config.yaml
init: "uniform"
decay_shape: "linear"
dataset: "wikipedia_en"
Each number is 200 + 20 x the weight over the matrix's rms, rounded and kept within 0 to 999. Layers, rows and columns count from 0.

# up: layer 4 MLP up, 192x64, rms 0.111, rows 12-46, columns 0-63
# down: layer 4 MLP down (transposed), 192x64, rms 0.148, rows 12-46, columns 0-63
# gate: layer 4 MLP gate, 192x64, rms 0.117, rows 13-47, columns 0-63
up12,208,221,192,209,228,190,197,196,201,178,218,195,225,213,216,196,205,194,182,195,208,192,205,199,206,243,224,229,213,212,222,232,170,190,177,181,222,202,180,200,171,185,188,160,210,230,203,207,190,216,193,202,215,230,174,226,198,196,199,231,173,220,183,159
down12,213,219,196,218,209,187,164,216,185,180,197,210,192,229,224,179,203,215,199,190,212,162,170,204,216,191,179,210,202,152,213,168,200,193,228,200,200,186,189,188,215,221,172,226,155,179,160,206,181,183,224,234,174,204,223,183,196,198,149,185,220,206,207,197
gate13,223,190,145,161,204,199,185,171,188,190,196,223,205,213,206,209,200,176,191,231,208,219,191,229,203,231,186,232,208,168,205,190,206,170,177,206,205,199,216,183,223,168,215,200,207,245,202,187,214,181,194,184,201,182,206,206,216,192,192,160,186,201,189,194
up13,195,176,196,189,236,226,183,185,191,203,228,211,208,217,188,221,187,219,199,191,216,196,199,182,202,166,208,170,205,170,224,204,207,191,188,190,186,194,237,186,198,171,224,220,199,215,172,225,221,197,207,218,207,201,241,196,225,208,153,189,166,200,215,206
down13,200,208,214,188,186,207,191,181,220,232,211,191,161,166,185,175,217,199,208,203,197,196,165,229,177,227,217,228,201,203,188,201,203,190,200,223,197,166,192,245,185,207,195,175,184,173,212,182,192,210,223,193,200,155,193,205,187,186,192,177,229,202,170,191
gate14,166,200,214,171,234,205,169,208,193,209,190,224,201,217,212,196,208,189,195,158,232,195,168,197,202,229,219,204,231,181,185,187,174,172,205,194,207,210,182,231,209,222,146,188,233,205,195,198,197,166,162,214,198,195,197,210,211,177,204,206,202,173,188,233
up14,242,167,175,227,211,197,211,227,182,216,201,228,192,239,217,197,219,215,196,214,187,170,162,184,242,192,216,189,217,208,231,173,206,222,216,217,189,202,175,193,186,200,197,199,203,211,219,154,180,198,220,203,170,200,176,223,170,204,177,206,222,211,198,209
down14,182,208,258,191,181,178,205,202,214,189,192,212,198,186,211,200,184,191,209,211,199,234,203,197,173,205,220,244,160,194,214,183,210,185,184,199,212,210,216,222,205,193,220,213,195,177,200,262,171,174,195,197,210,193,196,204,207,221,212,201,181,189,171,199
gate15,212,187,226,214,203,190,179,214,200,164,195,188,188,182,197,171,238,218,228,193,184,220,215,188,202,209,224,195,185,199,230,245,187,213,197,190,173,217,207,230,191,205,168,193,198,164,235,197,180,261,203,187,251,249,168,205,217,202,195,196,193,200,178,185
up15,187,193,133,232,225,213,214,195,192,204,190,172,227,185,211,203,194,190,196,203,230,236,206,235,191,204,159,238,216,187,206,178,223,195,220,196,209,181,209,227,197,150,241,205,198,160,176,198,193,157,178,213,207,226,229,220,177,216,210,207,211,200,194,201
down15,201,207,184,197,201,196,214,196,184,211,172,188,225,197,198,177,214,191,173,188,211,224,201,230,236,230,204,183,218,211,219,159,195,195,162,187,188,191,202,231,210,183,174,207,176,233,207,172,180,203,150,203,212,181,238,189,172,193,195,178,165,234,199,205
gate16,184,208,200,175,212,203,190,186,221,229,203,201,227,224,207,216,189,191,208,208,246,208,214,180,186,210,192,195,224,250,185,218,197,199,167,219,205,206,218,226,200,180,221,199,216,193,200,186,207,198,204,206,216,193,206,198,208,182,218,209,207,213,191,213
up16,227,207,217,193,195,199,177,195,198,203,169,184,168,193,203,189,215,188,203,189,210,201,195,247,181,220,205,213,223,194,193,208,210,194,186,154,190,184,221,209,199,190,225,158,230,198,216,207,178,196,211,183,218,218,192,184,197,194,196,203,184,235,197,230
down16,201,158,224,186,199,181,223,228,213,203,231,198,202,221,186,223,196,196,221,199,164,203,175,232,205,214,188,184,170,184,196,177,228,196,217,159,213,200,178,212,193,200,176,208,194,219,188,216,161,209,206,197,193,191,197,213,224,212,170,213,219,159,180,194
gate17,184,218,189,183,212,188,151,198,243,191,206,185,175,178,160,201,190,162,200,179,207,193,208,194,200,198,199,152,191,208,171,203,187,204,177,206,201,192,186,191,177,165,178,218,196,198,206,160,190,234,204,171,188,175,162,226,187,160,180,213,188,190,208,162
up17,190,227,185,224,218,173,239,241,247,231,203,221,191,193,229,215,182,194,205,191,191,178,213,170,182,197,188,198,184,178,194,157,216,180,189,216,204,188,172,215,231,179,218,219,182,161,210,180,173,233,230,207,192,190,202,225,197,198,181,194,205,181,216,176
down17,218,208,237,194,207,181,173,185,209,185,201,196,224,167,177,223,200,207,176,172,170,204,215,220,194,185,171,162,188,210,160,180,179,185,207,225,199,197,220,178,167,171,194,219,205,214,205,186,211,199,222,171,202,199,194,228,178,168,172,168,184,189,220,197
gate18,204,236,184,199,188,190,195,196,207,229,227,193,212,212,208,181,201,189,209,160,203,213,213,193,219,233,189,212,159,163,199,186,213,215,186,205,228,209,186,159,210,202,212,201,209,204,172,199,164,159,208,177,182,167,192,247,183,198,176,191,198,204,177,228
up18,179,236,201,160,192,221,201,186,206,172,225,211,237,191,216,212,208,180,210,188,215,176,201,243,188,224,192,203,173,193,202,191,233,211,195,193,218,193,152,172,198,238,186,198,185,186,181,199,162,216,208,192,185,202,207,246,200,183,193,183,200,213,215,227
down18,232,176,233,140,231,185,188,195,159,181,182,196,209,207,234,198,188,229,184,184,213,212,185,205,193,186,208,230,214,225,198,217,239,200,213,229,193,189,176,229,182,160,211,177,239,200,216,210,222,226,167,218,210,185,201,169,224,191,214,215,181,221,214,208
gate19,189,218,221,182,197,214,191,217,160,208,179,224,203,183,209,246,210,209,204,189,175,194,185,186,195,244,225,231,240,212,203,236,204,174,213,217,212,203,192,214,169,208,229,176,231,221,171,163,215,207,198,216,219,204,174,210,222,221,194,191,217,186,203,186
up19,198,190,168,178,206,220,195,180,203,210,219,193,215,200,185,180,167,197,235,204,196,174,217,239,226,172,181,175,168,197,163,198,210,199,204,199,186,228,215,191,217,163,204,211,173,164,187,193,189,182,181,160,186,200,205,237,199,201,188,239,182,207,213,205
down19,232,236,236,192,206,184,183,243,170,199,182,199,212,174,204,250,207,238,173,193,201,208,204,165,185,224,215,220,226,204,179,208,190,184,207,236,202,180,201,206,206,207,221,168,211,229,194,191,203,211,225,195,212,215,183,169,196,208,206,183,225,225,199,220
gate20,175,185,191,186,189,195,186,160,217,208,201,232,185,191,195,206,174,199,176,184,211,176,209,234,177,186,211,208,211,216,224,186,219,194,229,182,213,206,247,177,199,193,206,218,196,183,210,227,211,218,187,220,165,184,190,174,193,199,209,159,204,196,201,190
up20,197,211,206,196,199,191,217,211,187,204,195,182,206,162,198,220,183,214,172,174,223,220,199,185,198,242,197,178,202,226,184,175,179,230,199,232,209,180,173,203,161,185,210,180,196,194,186,194,230,192,212,192,198,162,198,237,218,203,204,239,232,225,184,179
down20,204,210,189,231,185,199,201,199,244,198,182,222,202,261,223,173,211,193,231,209,179,195,196,194,223,209,182,209,192,203,216,227,219,184,199,207,177,227,183,196,220,206,197,202,189,210,175,189,202,189,204,188,208,212,196,219,146,201,186,189,171,177,218,245
gate21,255,208,178,229,152,155,217,201,212,186,188,207,204,220,197,201,200,207,155,214,144,163,223,226,214,167,202,192,167,193,203,202,203,190,243,240,236,218,176,190,206,145,190,201,201,216,180,185,212,203,186,206,213,176,195,244,199,205,209,229,194,219,210,191
up21,207,176,191,196,188,196,205,227,214,153,193,226,218,199,211,202,227,195,238,200,216,198,214,176,213,179,246,201,175,250,173,241,209,219,192,208,209,193,197,164,169,223,183,221,184,227,183,184,213,202,170,205,227,231,208,207,207,224,219,200,203,214,221,199
down21,217,175,228,217,218,235,220,207,204,183,209,175,172,213,173,203,214,219,189,200,215,210,179,204,187,210,206,202,196,191,209,173,212,229,232,149,204,204,176,177,182,200,181,182,214,197,169,180,155,198,206,206,177,231,200,219,213,212,188,155,169,190,217,204
gate22,200,214,213,228,193,181,178,228,219,199,196,189,215,184,229,198,199,223,195,213,175,199,191,183,179,205,198,219,190,191,177,214,227,223,209,189,164,178,178,155,187,218,199,215,160,196,191,167,180,219,226,202,150,225,203,220,210,208,217,230,198,190,182,218
up22,228,181,230,181,179,204,194,222,239,207,230,169,178,202,199,189,197,178,199,209,188,199,169,161,227,204,210,174,191,210,200,229,230,210,185,187,207,197,193,204,179,235,202,213,224,213,182,192,184,236,230,208,192,175,237,208,184,195,224,197,176,190,151,204
down22,221,181,196,201,229,204,214,211,211,191,189,196,174,175,204,178,192,213,172,177,197,208,204,204,196,225,174,190,176,216,193,196,158,176,247,196,214,210,211,217,200,176,176,215,179,206,176,227,199,163,218,198,180,192,223,199,166,213,162,152,237,209,225,194
gate23,231,229,168,201,144,204,250,206,176,199,177,168,218,185,181,172,216,185,226,184,204,232,203,200,182,207,234,215,189,208,214,219,196,204,177,208,213,176,194,195,199,161,193,215,152,205,190,212,169,206,183,211,200,209,207,166,194,265,192,172,197,179,226,169
up23,189,215,231,183,165,237,203,209,200,220,217,182,190,210,187,240,201,180,181,209,191,233,198,203,167,198,185,226,189,220,194,212,194,189,209,187,178,213,181,198,210,197,154,186,194,178,209,200,158,207,197,215,240,211,190,151,230,228,228,192,182,172,214,210
down23,208,193,173,215,253,187,182,198,198,193,198,210,213,172,180,220,206,222,195,184,191,162,190,209,191,181,217,187,191,175,200,175,234,213,189,249,195,168,203,196,172,222,183,215,254,193,173,184,204,189,193,197,202,191,220,247,216,165,186,204,190,220,209,183
gate24,224,183,244,217,221,190,198,172,197,198,210,185,189,221,202,223,189,195,166,191,203,188,226,211,230,186,162,167,230,206,191,201,205,213,187,190,190,219,206,214,195,194,241,169,198,203,179,172,218,173,220,183,177,186,184,195,194,206,211,173,180,222,216,217
up24,195,207,182,190,208,217,240,210,206,226,178,206,221,194,167,201,189,211,235,207,198,207,228,189,177,206,220,217,173,178,187,193,175,190,218,225,217,190,208,201,193,212,204,197,185,193,188,223,217,208,212,196,183,185,224,193,218,174,172,231,217,220,209,161
down24,174,165,193,208,192,195,189,203,202,185,193,172,200,232,217,202,199,183,222,194,222,194,226,209,218,185,188,187,201,222,208,183,222,209,202,179,180,211,188,200,225,207,209,164,187,225,189,177,213,180,199,176,188,176,226,215,198,199,229,163,179,187,215,198
gate25,181,213,210,168,233,203,224,200,196,180,171,230,213,223,222,225,164,203,253,169,227,215,202,219,215,204,199,206,180,245,150,176,231,194,190,201,210,201,191,199,176,182,183,205,169,210,225,184,190,192,213,201,215,188,180,222,232,202,196,199,190,187,211,194
up25,194,202,217,193,182,200,219,195,226,235,215,245,196,216,220,232,184,222,216,226,236,203,175,197,209,199,161,220,219,222,171,174,207,209,175,183,183,211,232,187,223,175,199,159,237,188,190,211,232,200,220,197,174,199,182,222,198,218,161,225,222,206,205,186
down25,213,192,199,182,206,163,202,221,173,184,207,212,196,140,196,183,219,211,189,196,228,165,178,181,194,196,184,191,185,182,200,234,193,221,182,212,185,223,223,180,175,200,228,218,207,178,184,162,204,240,193,188,215,206,206,245,197,184,183,152,193,209,187,199
gate26,192,209,172,189,176,184,208,210,192,184,183,213,187,180,201,174,167,224,175,218,207,178,210,179,182,212,204,208,191,206,223,212,207,171,204,198,220,209,195,206,212,168,208,173,205,203,245,193,187,179,151,176,177,182,192,207,180,196,195,205,179,190,193,176
up26,215,217,186,217,168,219,192,223,203,206,217,170,211,198,210,188,209,186,214,221,157,192,184,175,178,194,172,195,197,209,219,234,188,226,215,191,201,196,184,189,198,217,173,193,192,184,184,212,197,215,206,174,223,165,216,196,154,187,221,188,196,221,197,192
down26,194,198,199,189,220,188,211,241,183,198,173,204,201,196,195,231,210,199,163,246,214,201,205,208,210,175,253,193,199,192,194,176,206,203,190,157,207,194,199,206,217,212,167,193,224,196,214,199,215,175,180,236,182,167,213,173,215,196,171,184,204,188,193,210
gate27,190,173,183,180,190,212,209,175,195,220,205,200,233,227,184,192,248,168,184,173,218,195,229,224,175,209,207,198,205,212,179,150,177,193,214,187,195,189,212,183,243,182,221,182,199,173,210,210,188,218,195,182,172,202,197,228,207,193,171,178,204,180,227,215
up27,191,204,175,188,186,212,166,202,189,238,180,218,214,177,182,202,197,209,195,165,211,217,213,213,212,220,188,182,191,217,178,235,188,199,225,205,185,188,185,235,176,196,176,229,213,224,215,187,232,202,217,179,207,192,170,225,211,200,186,214,169,237,192,228
down27,165,217,199,202,183,179,217,209,206,165,191,204,186,222,213,205,216,175,202,231,212,185,202,210,195,248,198,206,181,168,201,197,218,212,206,184,202,219,210,174,216,199,217,189,174,181,173,225,209,211,198,222,175,198,198,208,188,209,208,173,208,142,175,203
gate28,234,202,209,164,164,192,193,204,187,210,191,219,172,190,145,175,189,188,209,186,187,179,188,193,193,190,219,188,199,189,186,194,244,172,230,230,215,192,206,206,195,193,206,205,205,185,223,206,212,192,222,203,201,202,174,207,213,177,209,203,181,183,161,220
up28,168,187,192,241,210,170,182,192,196,193,187,168,218,193,195,203,222,166,191,209,207,201,226,205,224,215,180,211,198,209,172,207,206,196,201,210,198,198,212,198,219,218,180,179,188,175,233,211,187,203,200,206,208,200,209,195,212,220,189,159,212,207,218,157
down28,211,219,202,162,201,180,215,228,201,219,189,174,206,193,193,191,199,234,226,182,201,210,191,176,177,222,199,202,196,208,209,163,186,206,224,198,200,228,178,211,190,178,207,202,227,213,206,199,190,187,184,193,206,208,189,213,190,193,229,219,176,203,169,227
gate29,206,223,237,219,190,197,188,186,176,198,189,211,211,154,189,205,182,213,227,172,160,212,220,230,167,201,250,190,140,180,233,155,204,200,185,200,223,197,205,195,166,221,183,219,167,220,197,164,194,207,193,183,211,202,207,185,191,186,223,159,213,201,190,189
up29,186,195,216,203,170,181,199,171,216,214,197,153,195,213,227,226,211,206,177,215,221,243,190,218,182,187,167,187,197,192,199,210,222,225,202,206,217,216,215,211,194,165,130,198,188,203,204,189,198,203,196,263,194,213,161,198,224,195,193,205,180,160,223,197
down29,221,251,203,203,236,195,173,205,199,237,167,180,194,168,163,201,190,177,207,213,203,172,204,193,179,220,225,174,203,212,203,207,214,153,188,221,189,218,183,198,217,218,230,220,190,233,215,162,236,200,189,191,197,205,222,203,210,215,185,153,207,227,227,208
gate30,170,157,231,228,154,216,210,202,157,210,218,197,194,232,218,223,226,177,225,206,206,201,188,206,187,210,209,212,207,197,185,189,181,224,191,202,183,206,197,190,174,218,213,177,183,175,229,197,212,174,189,177,196,168,212,236,174,184,197,184,205,189,223,193
up30,212,210,213,203,216,224,239,192,201,201,214,162,197,196,197,214,206,247,195,174,178,208,232,203,148,236,203,218,199,192,192,217,183,218,201,209,208,184,173,212,221,174,200,202,168,196,175,163,199,230,197,180,204,200,223,171,189,190,176,220,228,165,209,215
down30,173,183,225,245,159,207,165,216,172,218,211,193,205,231,201,210,218,174,249,197,198,201,224,168,217,196,172,201,207,206,221,235,163,195,211,204,193,245,215,204,198,234,195,191,221,188,235,194,220,191,178,203,173,163,204,224,183,205,192,192,179,216,216,240
gate31,203,216,186,174,180,203,217,181,223,196,214,182,179,247,191,171,219,206,197,205,202,191,208,218,208,194,226,164,195,205,224,195,223,238,172,196,167,205,229,237,216,184,208,210,186,213,178,220,190,194,223,182,202,206,200,174,193,226,200,191,234,180,210,225
up31,228,219,191,204,193,179,216,217,188,180,216,206,179,201,172,189,218,170,207,221,187,191,203,187,184,212,213,201,194,215,193,204,212,223,186,199,205,180,179,183,220,179,208,158,168,170,164,188,164,216,208,195,159,205,198,183,199,189,218,214,205,174,217,225
down31,214,192,236,239,224,206,195,199,186,199,228,181,203,193,174,222,222,178,196,219,193,193,211,192,216,154,202,234,213,194,167,177,181,198,205,189,181,202,213,153,193,207,210,217,224,203,210,208,225,223,227,201,208,228,212,192,211,218,186,201,199,216,205,206
gate32,220,214,220,218,191,182,207,223,180,166,244,165,190,230,209,193,174,177,192,239,196,214,214,154,237,203,193,165,232,216,203,166,201,183,245,194,193,178,207,201,213,210,184,204,200,181,209,216,194,166,219,199,191,225,182,178,191,231,192,167,192,198,216,213
up32,179,196,203,164,186,194,193,186,196,220,189,194,204,190,211,226,195,198,203,174,241,211,208,206,207,255,203,234,192,187,199,210,202,240,244,239,184,207,166,205,198,215,235,180,178,215,198,219,221,173,187,232,234,211,195,209,216,174,212,217,203,165,196,208
down32,158,214,198,177,188,224,166,178,169,184,202,169,218,198,220,223,192,218,169,224,233,213,143,199,198,174,173,209,206,209,195,208,224,208,168,191,197,210,223,227,209,194,199,257,224,216,215,205,207,185,157,200,196,190,202,189,179,197,196,226,167,204,218,160
gate33,182,245,206,204,185,223,225,231,174,183,204,207,187,182,179,201,190,213,232,194,221,208,175,182,167,174,229,207,217,194,208,220,215,211,193,188,194,179,176,188,182,215,242,214,224,218,204,211,195,184,234,193,216,179,216,212,169,224,199,196,180,185,185,235
up33,205,211,187,188,203,200,199,194,180,223,185,229,223,193,235,199,167,175,232,209,186,208,235,236,222,195,152,215,248,172,185,206,161,199,196,188,233,207,209,204,231,188,225,206,211,168,202,204,223,169,195,189,187,235,218,190,173,197,220,212,242,205,219,220
down33,185,216,227,213,192,201,190,211,217,198,209,186,169,187,192,194,213,246,243,190,188,219,186,161,177,210,215,214,197,196,225,218,195,207,221,229,190,226,170,213,196,187,206,195,201,221,225,214,181,155,216,206,204,212,221,231,196,202,180,188,212,215,206,236
gate34,218,221,210,199,201,273,202,229,230,196,157,189,208,194,221,235,211,207,212,198,204,183,205,181,225,175,216,181,201,191,195,212,163,209,160,198,191,188,206,191,207,192,202,197,182,203,240,153,190,231,190,209,220,194,203,182,193,211,161,194,212,152,216,237
up34,239,202,159,229,199,206,204,216,219,194,214,209,228,229,207,202,161,169,177,257,198,246,197,186,188,213,204,188,206,212,169,207,228,183,204,215,186,189,233,204,178,191,194,190,223,215,193,167,218,194,225,203,195,220,238,194,189,189,206,194,170,223,203,206
down34,225,209,212,199,188,218,193,199,235,227,195,182,181,185,214,231,178,196,212,234,197,199,166,223,199,210,205,173,129,201,170,207,212,156,180,196,193,175,196,210,186,222,216,223,220,193,191,210,176,203,187,204,202,201,232,206,197,217,157,192,171,220,213,204
gate35,172,218,189,199,239,211,192,223,167,153,200,185,185,192,223,197,217,200,202,234,204,226,174,179,184,206,218,197,160,205,157,206,195,203,202,200,230,209,181,207,169,211,179,212,209,194,234,189,221,201,216,247,176,201,207,208,233,205,221,194,206,179,178,204
up35,214,205,219,220,199,205,224,177,207,166,241,210,182,168,177,181,221,180,191,170,212,222,236,213,212,180,188,220,179,214,183,188,192,206,189,181,220,159,197,201,182,200,187,173,177,192,175,183,176,198,189,174,199,223,163,211,195,200,223,199,208,200,192,230
down35,196,181,216,212,178,187,193,217,209,219,196,198,206,212,217,234,172,198,216,204,199,148,176,169,214,200,205,169,208,236,201,215,220,213,201,217,224,182,206,209,235,224,209,228,227,225,198,218,209,179,190,214,212,190,182,207,175,184,202,205,169,211,214,190
gate36,191,174,201,202,233,196,193,200,202,194,187,230,235,188,204,198,195,217,182,195,232,203,195,210,191,214,207,187,216,184,179,182,231,175,203,213,205,207,209,209,179,163,205,217,215,195,192,198,187,183,217,192,175,172,175,217,204,193,194,181,173,175,203,216
up36,211,183,204,167,191,223,213,212,226,228,211,213,169,206,193,176,212,202,217,203,247,226,175,212,222,200,194,188,216,214,195,223,185,217,211,164,184,216,203,225,227,218,182,194,197,228,208,227,198,213,200,174,247,193,208,213,196,224,175,193,212,230,190,231
down36,217,221,210,226,222,201,195,233,201,175,179,201,185,178,167,172,206,195,194,226,202,207,208,218,175,197,191,206,216,212,189,212,182,190,212,241,171,185,202,222,146,189,192,216,210,178,212,223,232,199,185,246,182,243,200,217,213,166,203,162,222,191,218,160
gate37,201,226,201,205,231,206,222,198,202,159,195,194,168,173,222,158,198,202,211,198,190,186,182,208,243,191,210,201,202,175,176,181,234,175,175,163,173,241,224,219,190,196,197,229,223,233,181,224,189,195,209,206,164,214,205,192,199,204,214,229,164,233,229,185
up37,196,202,175,223,167,210,238,204,227,230,205,169,174,213,222,183,219,158,209,162,198,175,229,211,189,224,200,183,217,193,215,190,205,189,193,179,205,174,203,155,211,216,193,216,189,194,183,176,172,189,230,215,223,214,203,197,203,238,223,189,204,193,222,182
down37,198,193,244,245,223,230,157,186,190,173,210,237,203,203,176,175,195,209,203,234,162,211,187,191,189,176,160,188,179,234,204,190,195,199,214,159,217,162,186,204,213,183,191,194,181,195,185,209,204,202,219,204,167,193,197,223,180,178,176,176,193,194,204,191
gate38,173,222,205,198,175,209,182,189,162,169,190,175,203,206,152,184,227,192,179,205,181,220,226,181,182,259,220,233,185,203,184,169,181,193,208,208,238,178,206,194,219,186,204,223,158,188,190,163,162,197,219,245,199,187,223,226,193,220,203,171,168,203,176,187
up38,181,193,180,189,187,195,205,188,212,223,187,208,188,175,201,231,214,219,251,173,194,194,207,220,224,205,228,168,227,187,205,242,198,204,200,205,202,227,194,183,194,208,210,203,169,231,209,188,227,253,179,198,183,184,160,203,171,204,149,227,189,179,172,179
down38,193,201,176,208,194,190,180,215,227,162,207,209,196,263,217,195,187,182,231,198,185,218,200,195,226,237,178,213,227,188,198,175,188,207,244,193,221,213,223,178,194,190,204,204,180,173,227,209,173,185,200,211,201,199,209,204,219,237,212,153,230,196,180,208
gate39,175,207,233,202,206,261,211,200,188,207,211,153,210,207,168,213,241,193,233,197,220,216,213,186,155,196,178,209,183,227,174,159,213,183,222,188,170,199,212,155,167,204,221,234,196,212,173,219,179,188,173,195,194,173,192,200,190,215,237,203,163,225,195,200
up39,208,215,198,163,235,215,211,183,210,173,211,229,209,210,195,224,187,237,203,167,209,213,194,210,214,190,161,201,169,211,212,245,194,191,146,208,222,249,218,234,197,164,192,212,217,216,180,204,226,211,235,232,224,170,199,190,174,180,210,237,193,203,184,203
down39,193,195,215,202,235,213,204,172,219,246,204,184,222,210,164,200,203,148,222,202,203,181,221,216,203,201,183,202,192,242,177,202,207,211,205,218,201,215,203,176,156,230,163,238,167,238,161,200,191,195,190,189,183,221,201,146,209,193,226,196,176,194,195,212
gate40,188,220,190,202,162,211,209,224,193,229,202,206,182,221,231,201,205,204,214,190,192,197,187,206,194,173,203,232,205,188,205,209,169,222,182,178,180,198,185,189,187,226,208,165,196,224,204,191,203,207,205,226,243,219,192,205,196,193,204,225,222,217,201,218
up40,206,206,201,196,207,203,173,221,206,193,183,178,222,201,188,208,185,207,187,202,184,210,192,184,181,173,243,212,191,198,195,208,213,199,224,192,210,207,224,189,194,222,198,228,211,185,181,215,224,207,188,216,169,179,236,206,216,222,199,196,226,199,187,205
down40,206,180,176,201,174,205,190,199,217,204,189,196,208,211,217,206,192,205,202,209,203,204,200,219,231,197,182,199,217,204,231,179,198,191,203,194,206,204,183,233,222,159,188,194,199,221,235,181,224,175,176,171,202,163,182,191,196,189,215,201,198,192,209,205
gate41,199,195,214,154,197,199,216,167,212,182,213,229,189,201,192,178,232,210,239,168,233,185,187,211,208,187,204,205,205,207,194,212,212,175,184,162,191,173,229,192,170,165,193,226,204,193,185,206,211,208,195,198,214,210,175,229,194,220,190,204,191,192,196,201
up41,194,232,187,206,201,201,217,228,184,186,208,197,214,190,206,210,181,221,184,204,193,190,209,171,173,189,180,199,191,167,195,207,197,191,218,188,212,196,207,187,223,213,201,218,226,176,192,225,218,202,167,207,180,192,212,190,173,220,236,226,193,210,201,192
down41,199,207,212,222,205,200,217,172,220,185,155,196,172,202,175,200,226,230,235,191,192,209,204,161,174,189,203,207,170,198,225,204,210,182,198,186,198,186,207,184,172,224,170,218,163,208,173,206,208,173,190,211,179,204,198,189,170,187,170,193,217,201,192,191
gate42,210,216,208,204,202,193,241,173,211,175,212,200,191,190,172,202,212,234,225,182,225,199,187,195,234,201,188,183,209,183,192,183,215,225,230,217,152,235,201,190,218,204,251,228,200,186,176,209,199,207,188,184,214,205,198,208,192,247,170,207,184,210,210,196
up42,214,209,177,185,181,199,209,219,220,186,167,216,246,187,244,186,196,216,172,218,191,192,206,206,175,200,211,202,207,181,197,206,203,189,184,189,206,159,208,178,187,193,161,198,236,214,209,185,199,195,188,207,206,192,215,205,173,153,220,195,240,184,193,223
down42,183,185,216,214,234,181,234,198,232,157,178,207,203,224,216,220,188,210,216,197,237,237,238,199,213,200,209,215,221,204,194,217,210,224,199,195,174,217,195,158,181,238,234,204,193,185,178,219,206,173,174,198,196,254,200,194,203,216,215,205,210,208,200,208
gate43,161,190,186,222,208,223,180,158,160,209,215,188,191,182,217,183,217,179,192,204,212,277,201,259,196,247,194,187,204,211,213,188,206,189,231,192,189,159,179,210,199,209,155,190,198,185,171,189,176,198,207,210,207,210,206,217,227,183,193,225,203,147,181,209
up43,189,179,205,242,243,178,206,214,219,191,206,188,207,207,199,211,214,214,189,225,210,221,196,157,211,187,182,209,186,199,204,186,177,194,221,206,206,219,183,178,181,190,187,181,190,204,203,189,162,161,193,223,243,261,240,179,161,232,184,160,204,220,202,195
down43,211,221,181,192,228,183,198,195,190,200,207,210,228,178,212,184,196,213,194,178,202,219,189,202,192,206,202,177,226,219,220,198,184,218,202,203,222,184,195,190,154,192,181,231,217,184,238,182,237,223,204,194,197,213,192,264,190,181,198,198,211,209,146,232
gate44,177,173,183,200,206,215,203,219,186,213,209,184,223,188,197,208,225,182,192,208,220,193,187,201,205,216,204,193,203,208,216,197,202,216,181,200,178,189,191,208,195,163,196,187,217,204,197,197,192,196,190,214,210,209,182,212,206,202,204,196,183,200,204,188
up44,176,190,209,183,188,202,223,234,196,192,177,228,208,183,199,211,180,192,179,194,224,198,203,201,211,163,194,188,187,190,209,203,190,229,212,195,214,227,179,168,175,253,189,207,195,214,195,180,205,198,183,204,205,167,199,199,208,196,189,195,212,190,213,182
down44,229,211,179,210,187,175,189,140,212,198,189,229,174,209,194,200,187,203,185,196,215,210,209,190,184,217,207,236,218,189,205,176,184,187,187,204,215,207,192,202,194,179,195,209,179,199,209,190,208,189,195,201,189,201,202,203,211,201,182,220,201,214,201,206
gate45,203,167,191,199,190,185,182,190,196,178,228,197,204,230,217,176,193,192,206,181,161,224,181,193,218,178,202,201,195,203,251,203,201,173,241,201,203,270,211,203,223,153,209,179,211,178,235,201,175,190,180,194,214,197,219,223,187,223,183,185,191,188,198,200
up45,231,186,187,199,181,186,192,152,206,195,196,214,230,195,176,199,229,180,179,199,170,189,224,239,189,224,209,196,238,186,248,185,206,221,236,248,218,229,227,192,207,170,198,194,186,203,191,191,219,189,191,209,193,188,172,221,201,179,196,191,179,184,188,185
down45,169,201,186,189,233,196,196,201,182,210,203,202,213,182,194,227,158,183,216,205,201,190,201,192,194,169,183,236,204,201,165,191,237,177,186,227,148,178,189,215,202,222,223,235,204,216,170,185,199,195,168,191,209,205,227,169,227,186,199,199,217,201,178,167
gate46,207,210,205,204,178,223,202,213,203,186,226,181,175,233,187,202,199,188,212,184,207,183,208,185,178,180,224,209,199,198,202,204,185,193,159,190,218,164,227,223,190,189,174,201,164,185,182,193,171,228,219,201,226,179,225,194,224,211,224,189,209,219,235,216
up46,214,200,203,183,188,215,181,216,227,152,191,200,183,215,234,190,194,181,208,190,196,155,232,184,213,195,227,195,202,201,202,196,214,205,181,164,196,173,227,218,208,172,215,225,191,203,208,193,210,220,202,195,198,200,210,176,215,161,190,218,202,182,183,201
down46,227,209,225,226,202,213,201,204,179,225,189,219,221,168,212,219,237,194,196,204,206,213,208,193,184,180,158,178,203,223,189,176,184,206,217,175,203,204,183,164,205,216,198,211,209,185,185,175,204,207,235,192,202,235,216,226,191,197,188,183,200,184,197,197
gate47,173,177,189,202,222,225,185,162,177,189,217,194,217,223,190,213,204,203,182,196,186,221,220,231,220,198,194,197,241,189,170,173,220,188,215,243,209,221,219,216,184,198,240,229,198,222,148,189,251,228,200,200,189,174,190,190,196,214,198,178,179,205,225,185